Part of a small language model's weights.
Size: 9 layers, width 1024, 16 heads of 64 (8 for keys and values), vocabulary 24668, 126M parameters.
Each number is 128 + 24 x the weight over the matrix's rms, rounded and kept within 0 to 255. Layers, rows and columns count from 0. Numbers have three digits each.

# layer 2 MLP up, 4096x1024, rms 0.0708, rows 1877-1976, columns 832-895
098122088153116182096149135144163098165148136142107114128110141166171087112080099158075142099144126154152132150149127127130122141148172146126149087104158118060154125096162157125096131123201134
150149158177122112116138119176127089148079138144144147106113130090106129134147165169090104114123105162108126170108128155186125150064163144145117141156173154130135053104149117153087157114106103
154123124119117115154098104147174097116110109100147044128128115141136149146135102109095137158115098107102140121147136177110116052154111165120093158128101144144147186143106173109099136121143106
171127123128105147126098147123113131131084126159152116151161100131157152082167159162148117112102146133154111093121092106105121140171112121134117130106139145139144125109145122171128140155140134
126111118164147107144123105087107116145159145173149110130131120129102136158090152169147126108120102154132141132078124152079112151132111083119122141135096174147153104163125125087085109108096104
135148139109132134131144122128153085153115116135202133143155153060123109126128169119160099104084133110171138119112111051128076112113116127169114202135114111107115099145129107136100108155109174
102100124114130087132168109095144082141132095116087120117097104150169147123111108176147117141134151109149112094087113108117104127161109126142121137107119099118125109127135130116144136139141153
101069098152099127147166145088135112088112117105142144147119136174143161128164123110102112102133111086084101148133146141117133119072080124145107086158133152117121146205129122149134114158120105
111152112128154088129126142098116113141105098120123139095135133135166090121098137089152130144085169108142117109136123130160128098130081145109141102107125127118150118129113087143141141186137136
068177127119147155109167122143104130120143122153132137103118137137129122134129120129150106150107097153100129093141142117130143138113140121099122184164150072137118139147113095108158141123164174
117186156086166158134131118105116086168147140108160126162081200165137172125120151125097094093122092169117145101086125109116101126109135167172131113106120129112120158130124148132115097118123188
098108156108100136169121104175132139083156104082109102147113065126105122124101121147137130103137131091158105126115128135145149134171152139149127146094124169129121179137112205150081148102162103
088132060112121132081127139148125154142121150087121093123147044105107132146139120121116130085150172140144093139159082156106122128138122171121080111089183137119136115147113078169124110177145135
134128119132124114115124129122121142118128139132147132131123113138126127130130115119133123127127131129128118130119131125126118131141121128127125134111134129134126131130125126122128127129125121
132182115136138127130151149136144118093134131073144089105152153107187097163093100076153115078131163126150100114147164121167111116081164119140122155180141154126093189139141136159108080151117124
123125091103095156167167011125155098135110119152125141081082072122130150083128143144126110159085130105138124169165225168104023127140056105135080181150106101108163124100100121163139109118102097
130115145086129136143116180132103145142126114154121153151126117142164115181104222105110138140122106135151136154159128143139126094116136161120137146115162143070139139110113140146141113124124111
128148130118115104094139097132111125112124138110150124135142121129126143114106135124139124115107145168140109136132137137149141107149107135122150125122141143095132157140114140093143098116102147
129150076149129110139135091168136158117149121109133129132147157090158105142173140114098139114123144120125115137151121123095152124151163158159132120146156130120135166113116125173143124106138161
135162128155101134140174129129135094161087116177097096080120136134101159126119136133122148136122133154119143084152138117113127164117104136120101124153128129123152125156150135088145125100124150
123172104151164137143127096113145137152102148167163120102121124111127099070089144127181131119111111110086102145154092143118119139137131157128122172137130117090142064139120098135094080097132148
143152121133123114158139121165133144126140122135145104115135123155142123124169109117095128118144096121154122145110147126122134142150109112102153120139104136133114147130136130091124110117151089
150082125171147088126100098166119152092108142119123121114164115151141153120107121141111119098177091140137165140135129121129167120154132084122105124140111121129127168130130167121142123126114157
131155160097138152130135104128130159160101105123135154069166071126123148109155164116154116142110140128125053114146127155128098113192133070135120144171138146127110042123113136124105125113167153
112152164151149144117159102155133127158197118148115131169125095154080085097154136137142136106137147146137150116104142171073134125088135112121084126139128146119130101105103178106184122126135126
091149114142151119145103133087141146085146123104148109145158131140126138124104116128137117106113152123122127095141145145108129128133137132150132131094090129148108150115133117129159122106167106
130097106135133153112158134120104131132152111120146161115134136122145109120118142129132144131145131114142144115140137136119087105138156118135165146125129131105135132139136147119130148129123128
134117107132168160119108160088149082160117125144137144126153138131085145140082123075119097133156092100125153156108119097120116109092157153120121098185146104107157094137093117134112124103097153
142147100123109125119145135119150116105140124137135125131100118137129152157140108113145136138124124143094130093118139101124107121103120142129118126118148139088117142152143156106151136134135136
133115138169093148176158126067124172103081148135119151148136159161161127157163104172134123114150121182179140099150144115119122098107127059148141152147111113117120145204125161121106142068146151
136125127096122144145159152111146141150113091147123121129141150171143112140066102112110112169150160167177149145123145095174087088150129159118082089160178128138145109113141121152106145101153140
097137106101128093116135124138146135150150152112134121147164108138093107134117127100181152166162127151155105140096133124110115140139101140121127112094135122108159158102096102129138106104165131
129129127124126123134126125130127133126124123127127124121124129127125122126127129131127126123129132133120132133123128131126127121126129133127131126128125127125133127127124123130126124125127127
153085122067199164107167097114162117130101089136093120113111184112112152191185181084126077115126163130149124116175140119128173037106093080199173134167134106108161109163149096096050133113084155
138092132154121127172129132176124204154148148108162110176171108125169115079166123147145129116134122079139174162147099135128114135170173110135146082153195148161124108164142127123156144144142157
122134135133122127136125131158169119111157117117126114112136106158104111132147111132145155146084160131154126142150123138151127106129112120125099119125128116142179122144120122124101122143132093
143101105149149146138184123115149172139118117139115130124136106112110139144113117139161112167108104086148156145125187169095111112086161130080134093110103163118179149118133109117105104094133100
156137170156092140119155178122132118104125127162166136132169067179109075129097103095154159150137165111102115158157132132116057138079120153143112125134154144143105101143098147124118148135153131
122191129093157133167153114108169134172177091101187129129120162165087075140153121160086126141124158205098139130145118110118122152088122107109131136107145153091157087143101122107121108149126150
120068106138147094160106091104157104117137103129139147117083168133126132108152102156150141131133084124121155151099130117143117091101142111147136107131128058116155127122101143108106098148145117
161152143156116153134148104129110115128134109101126137108171146159109102106149107091111084151141168125136113097125101141142086111112117138101119099095116126131163147126116111160168119126087156
104186116162127133093159073125128099069098134101142125102132114177121138122109140122081129083108167115136143125113195090161074123146112106082122094100128135143167108120148144125130114160121109
136128102138108132127101139088120188155136151157123141110102139139145158117117125139093129102136126123142116115129122123148136146150163157113128140166098173121145131116157137108125145137128163
115111180147152145141128133079126120120134133123097133164136170100083127103131184122124117135121171166119102137149113141144145118141121108124128095139166162133138160185129104132081151121119149
115129137165119133140096135056139171217090106090100157120113122142067157161163148126121128142158147122126136093143153148115149149123143136137076116126153141171148139131177120118183145082120167
130130130129118129123124125133124124123118135131129122139123120117124129135147130124134124136128117116128122125124137136133131114133136117138138137124134133131129118131124124123124122124140126
122125085160119111124099148134179117138101105127146106117116078147090111124086105133141133118145163123153138128111156097155189124157118143080093144177141131127126144179125093094127139089196101
133071111098131085150135127124063127116121141157179195119085177114122145114151119112076161139133100088184146102131096064164118154149144119158152130147133141031170171144183147092116191131130090
088083150164122067154130097143107126195115196135162118202126118094180113067142154136140072142060100156122133140114089158164159137147072190075148143109145076134176023188113132135125119177095071
142136096157157090118110131135085126101147108120118107131101098150098120143122104090177139122090100138128126109133138115098093134078110144140111101128143159115112141122128140110112133095126157
154118110132157097119103125127136107171119130099094103125085158068127132118111108076144137164144133125103153132159144138114148168145157112136083117168114102120138148105079139162128093122104136
129142127119143107162141153126102131123134108166150136130114119147158139173147131117122130125138143125147124116133136131114117147108162132079130158153121140147138116115167122155113144129131100
153146170148157129157115077123121149133115135140126190137136124104140102122108191130102105147118134113123129089119122112092114128131159138110119139125143163150116122116135123138158136128117109
079189137096117081152056115155122128133099142127119141129219192120138112131141140062136150120126141137068121114133150104179115071122107129097140141120160089122105112140124079137093158098144119
121155133140156134146130116140098140141101131136132140105131116087118114155120140137143108136113135112107116133108132082141107148154129100131141120156077121138099124103140135156118118136122143
172138065110113155073145151115161179154097099119151108056103105164071161079106118116108219164089165130077137078100156133137139120125172162164117094140105163133137170111156068137134115124114182
097093137161111049090131157110112171136116139107169151153124120125079140146132121116142166183108187165124154131146146170141142123144166111180102064127095067111134082141131083101102106151147140
134133126139130134135130131119116120127124137121121126137129139126132131120125105129131124143120132110113119154118133140121110116120116136114120127130123118140118133118142117146143134131140124
088184116102127122103096102080112101109093139107064161092134098145124096152103105127123125063119128135127061164157131136113133097103111138154125064162191088074102104124156067134130100106083151
084155090136141135109152193142121149118091173133131089182163116088138124119139157127123133177152113068117121163135106157139142126163083105154157193176131155125084128099149132091109112125110097
112122136123160137135171135180074117124136119122095155087147146172105127117117165123116069096119153131154143168149152072157133109096117171118130135093130172089145114150091114091118167135130105
131179149146116088127108111098141113124163102106139115119102113137132145116129111118147111157163120141184143145129139136185097115132128133133094130136137169158141085127092148154091144142143133
145140100135152128087095164123100113102151113099167127173138104143136101132122112103117135117146111088110122138149117112149109123146156117143115130108085137092130145105165152126136151133137110
113121129124128141095131115143086115139122136099085138119104066126107146185128116135065118112126146134131128169131110108121105088102135148089085122134136118092150145090104126109116134154127124
154112122132110140132145143124098143138124106118142137098113133136100145126127127171154116129151135125153152127095116074137141103117135129129148128143116103101142117134101103149136139111126140
099129104131142101096138137130101102136107145116137153123114134120151105125122123129159127119108123103147104127123148151125155157087112139106131119164155136133137140139139149116130126103123147
145121116181107107144133120119178111129154082173091064108152101114075166154116097138154154115128137112162183130171143055129124121190121164122101141094147155094181155144145110149107135059156192
167077083097128102192129126148134128095132172128155166090098083131163143133101138154110187086122124098127148123120136133203106162112098159121150125148142166115150100162143187121156145112156134
148125159151107167099169167101124155137136109142058153128153077103137118175154114158118170126092127108115151079094093148106094129168156159109114117125152166116087169079123139146154144163164089
168116152102131118091146111149103110122094132129090149153081146113113151095130092079143108156134150090115137110114123082116139162123119170090119138158133109086083147127120159117131118131159134
168114081073160130097115159153138145144109185139111141148149109119101135108150143160110120098111139159136141139110170156162122091127112133090121118149130146094121122111132128081154094176139131
108102150122087137119126142190122170124119145174077130155137103117104121127081084119111095104067145137147119146112145158103129134074140134092134147160071107093152093126121095171145177110101091
177128135149172100144092128108072122175072118079185123097179137177101124133122189126151128103131101114122160137159090103157128129121155112159126142131170087129109105159093061133079166119121182
125179137111121100123160142136115129100139164102125118160133144147093124143119067112136046110139154089134141132129169132149163131114123172140078073118085124094099051149187100114113171188130126
153127132159123081113156132121162088121097123113097156137121130165091159133102143184095164137110155145104133110140151159104114101103124144143157135167122179129118128174148108171139131145139138
136130126148119112138102085113173111133103131141124123144129114128161118103102169114135071120129108162146144171083179124130115111154134130116112099142163160103128089102143125109120132150171135
098109087147179067115134109125188153135125130185161160146130115175148138134145118117095108097119092165138106113090186088137101149107051147151136115140176140073107128133173114112120145152097139
118114118108141128108124125137122119109116125121124161127114132118140127149111148145141133130118129141132119100139118146137151118107135120143140139117141135141114125147135129132123117120128118
092146111105116110089133164138093135087130168134178063160163144164119117105146171113115114110082158105149138085131070122088105156201131118158165120156151161137090170145113165121124159134164130
144060109158108129168101085112139162133100140155137179113153118146117108135096188148105133139125178154102105114149111137102074109121100085148139140110121119159148186111106050138102101124148063
104163120136113095143109114114125186095142100110160086174123135132128170117123122127123158101126078123116121158134148116115122169094108122131127102159155117158145111131135127137136091090130142
122112148112110123131127061109150105148094155093097134120092139182154127125127107117110154181134151108151060160126142128110170104096162135135104138150133138091138176127157104136130125121161150
147136104123153148113129119129104149125143118113174122132158121140140121104138140144105122116139165149084123112128118116137143104111141129127128127131121113084147099176128107116120158115120112
124135110087182136103154064110101154171092112163123140125140133144115137110149180171155062190122115116159119177149105116099077129130111135079136164122151110071118144136173124128152126203123115
126128140131129131121120123132131128128127133131126126123134132127120124125126136131121128133119125135123125122138135123133130132122131124117129132126127133127126137131122122126121125130129121
145122116130119144120125126134135129120133125120116130120135117131134138120138142145113122114132114114119116123126131101134119118114161133133127126123109146138114122112107128115127140130118118
147146165103111108075134124127127153160163149144150138124163109123118143155152135117130156137136141124176127112143113128105120110153120130152132121153118116135133094129099109119133093173153127
137136164161115102158144102135121132117147130125133143140133089114131088128126150145124133107120157098127121134134133107094136128141131147118141148134152129152099141133140129145129126119123085
119116132173134118106150150155117091115119161081140137148129128150122110096151127113167112180155147142167112164146111136087117142123167132108103100133128119105138156127122131118098125123164127
100135091115148178117111111107106112165102103122149124101070117073123092147084142152111111108126119119102144114122121166089123139118118130127097113138171141165153133185119182147160139137137171
092120121091132094096111102137122118093155116109122131135110135117157120141127121114149166139133167144132107129128113146116132144131103152113142108128125165098107086096097074125132106100099119
075104098114074206087147204112149150171187113132161138097119148134148156117174150142152178118140136118179079091162086148106160074114120134150140148140089061111102104139173090136126193126139080
137146099130140160168108124111145175154163160159126155142169147123142107157077107098089132128117123124131120145152113158128111107148100192130103098113122135124092130123135092130101136129150114
118147139131136104121142105153148189163145089143155140108141136178188141110106116149105145094126193172171152155123114162099098119142072135135122124135133175116160121133114112108150128104092109
164137137073130149119167071105118085102143122136149163092160132127122106131140185121125118136122135121112174094114120108129126120152121100136087122103124097114163124139118111164140114138166081
121108157128109145185125116145094136132101107112118096140151056119149098098135169172102164145137127161123099146134117124132109158178111122174121110189118182088145179052111089085141153139102177
086108134116160225156164142125131167140148124098146161124119154159114063128137133165098136083143125094126145094147074142138127144153160153142143151129197090080134131111120120148120136115142186
106121071143116112158110087115126127156117132121125133169102063101120103119121128133082149147153133158094121127131125137134127116171113074136114130123161138130099155151116156117142093150104118
097153144158105059152101109130166088083139113081103125155146160067117109142170133130143127105141168132123134126064134127132097172124194117113153128139157058117103129175079145054124138150167182
160080144196142075080153120124115124169120129135127119128094135138111123119100129148153129129096126109105180116121117085133129122138175102157130169101123113131143100083132128117076117156159098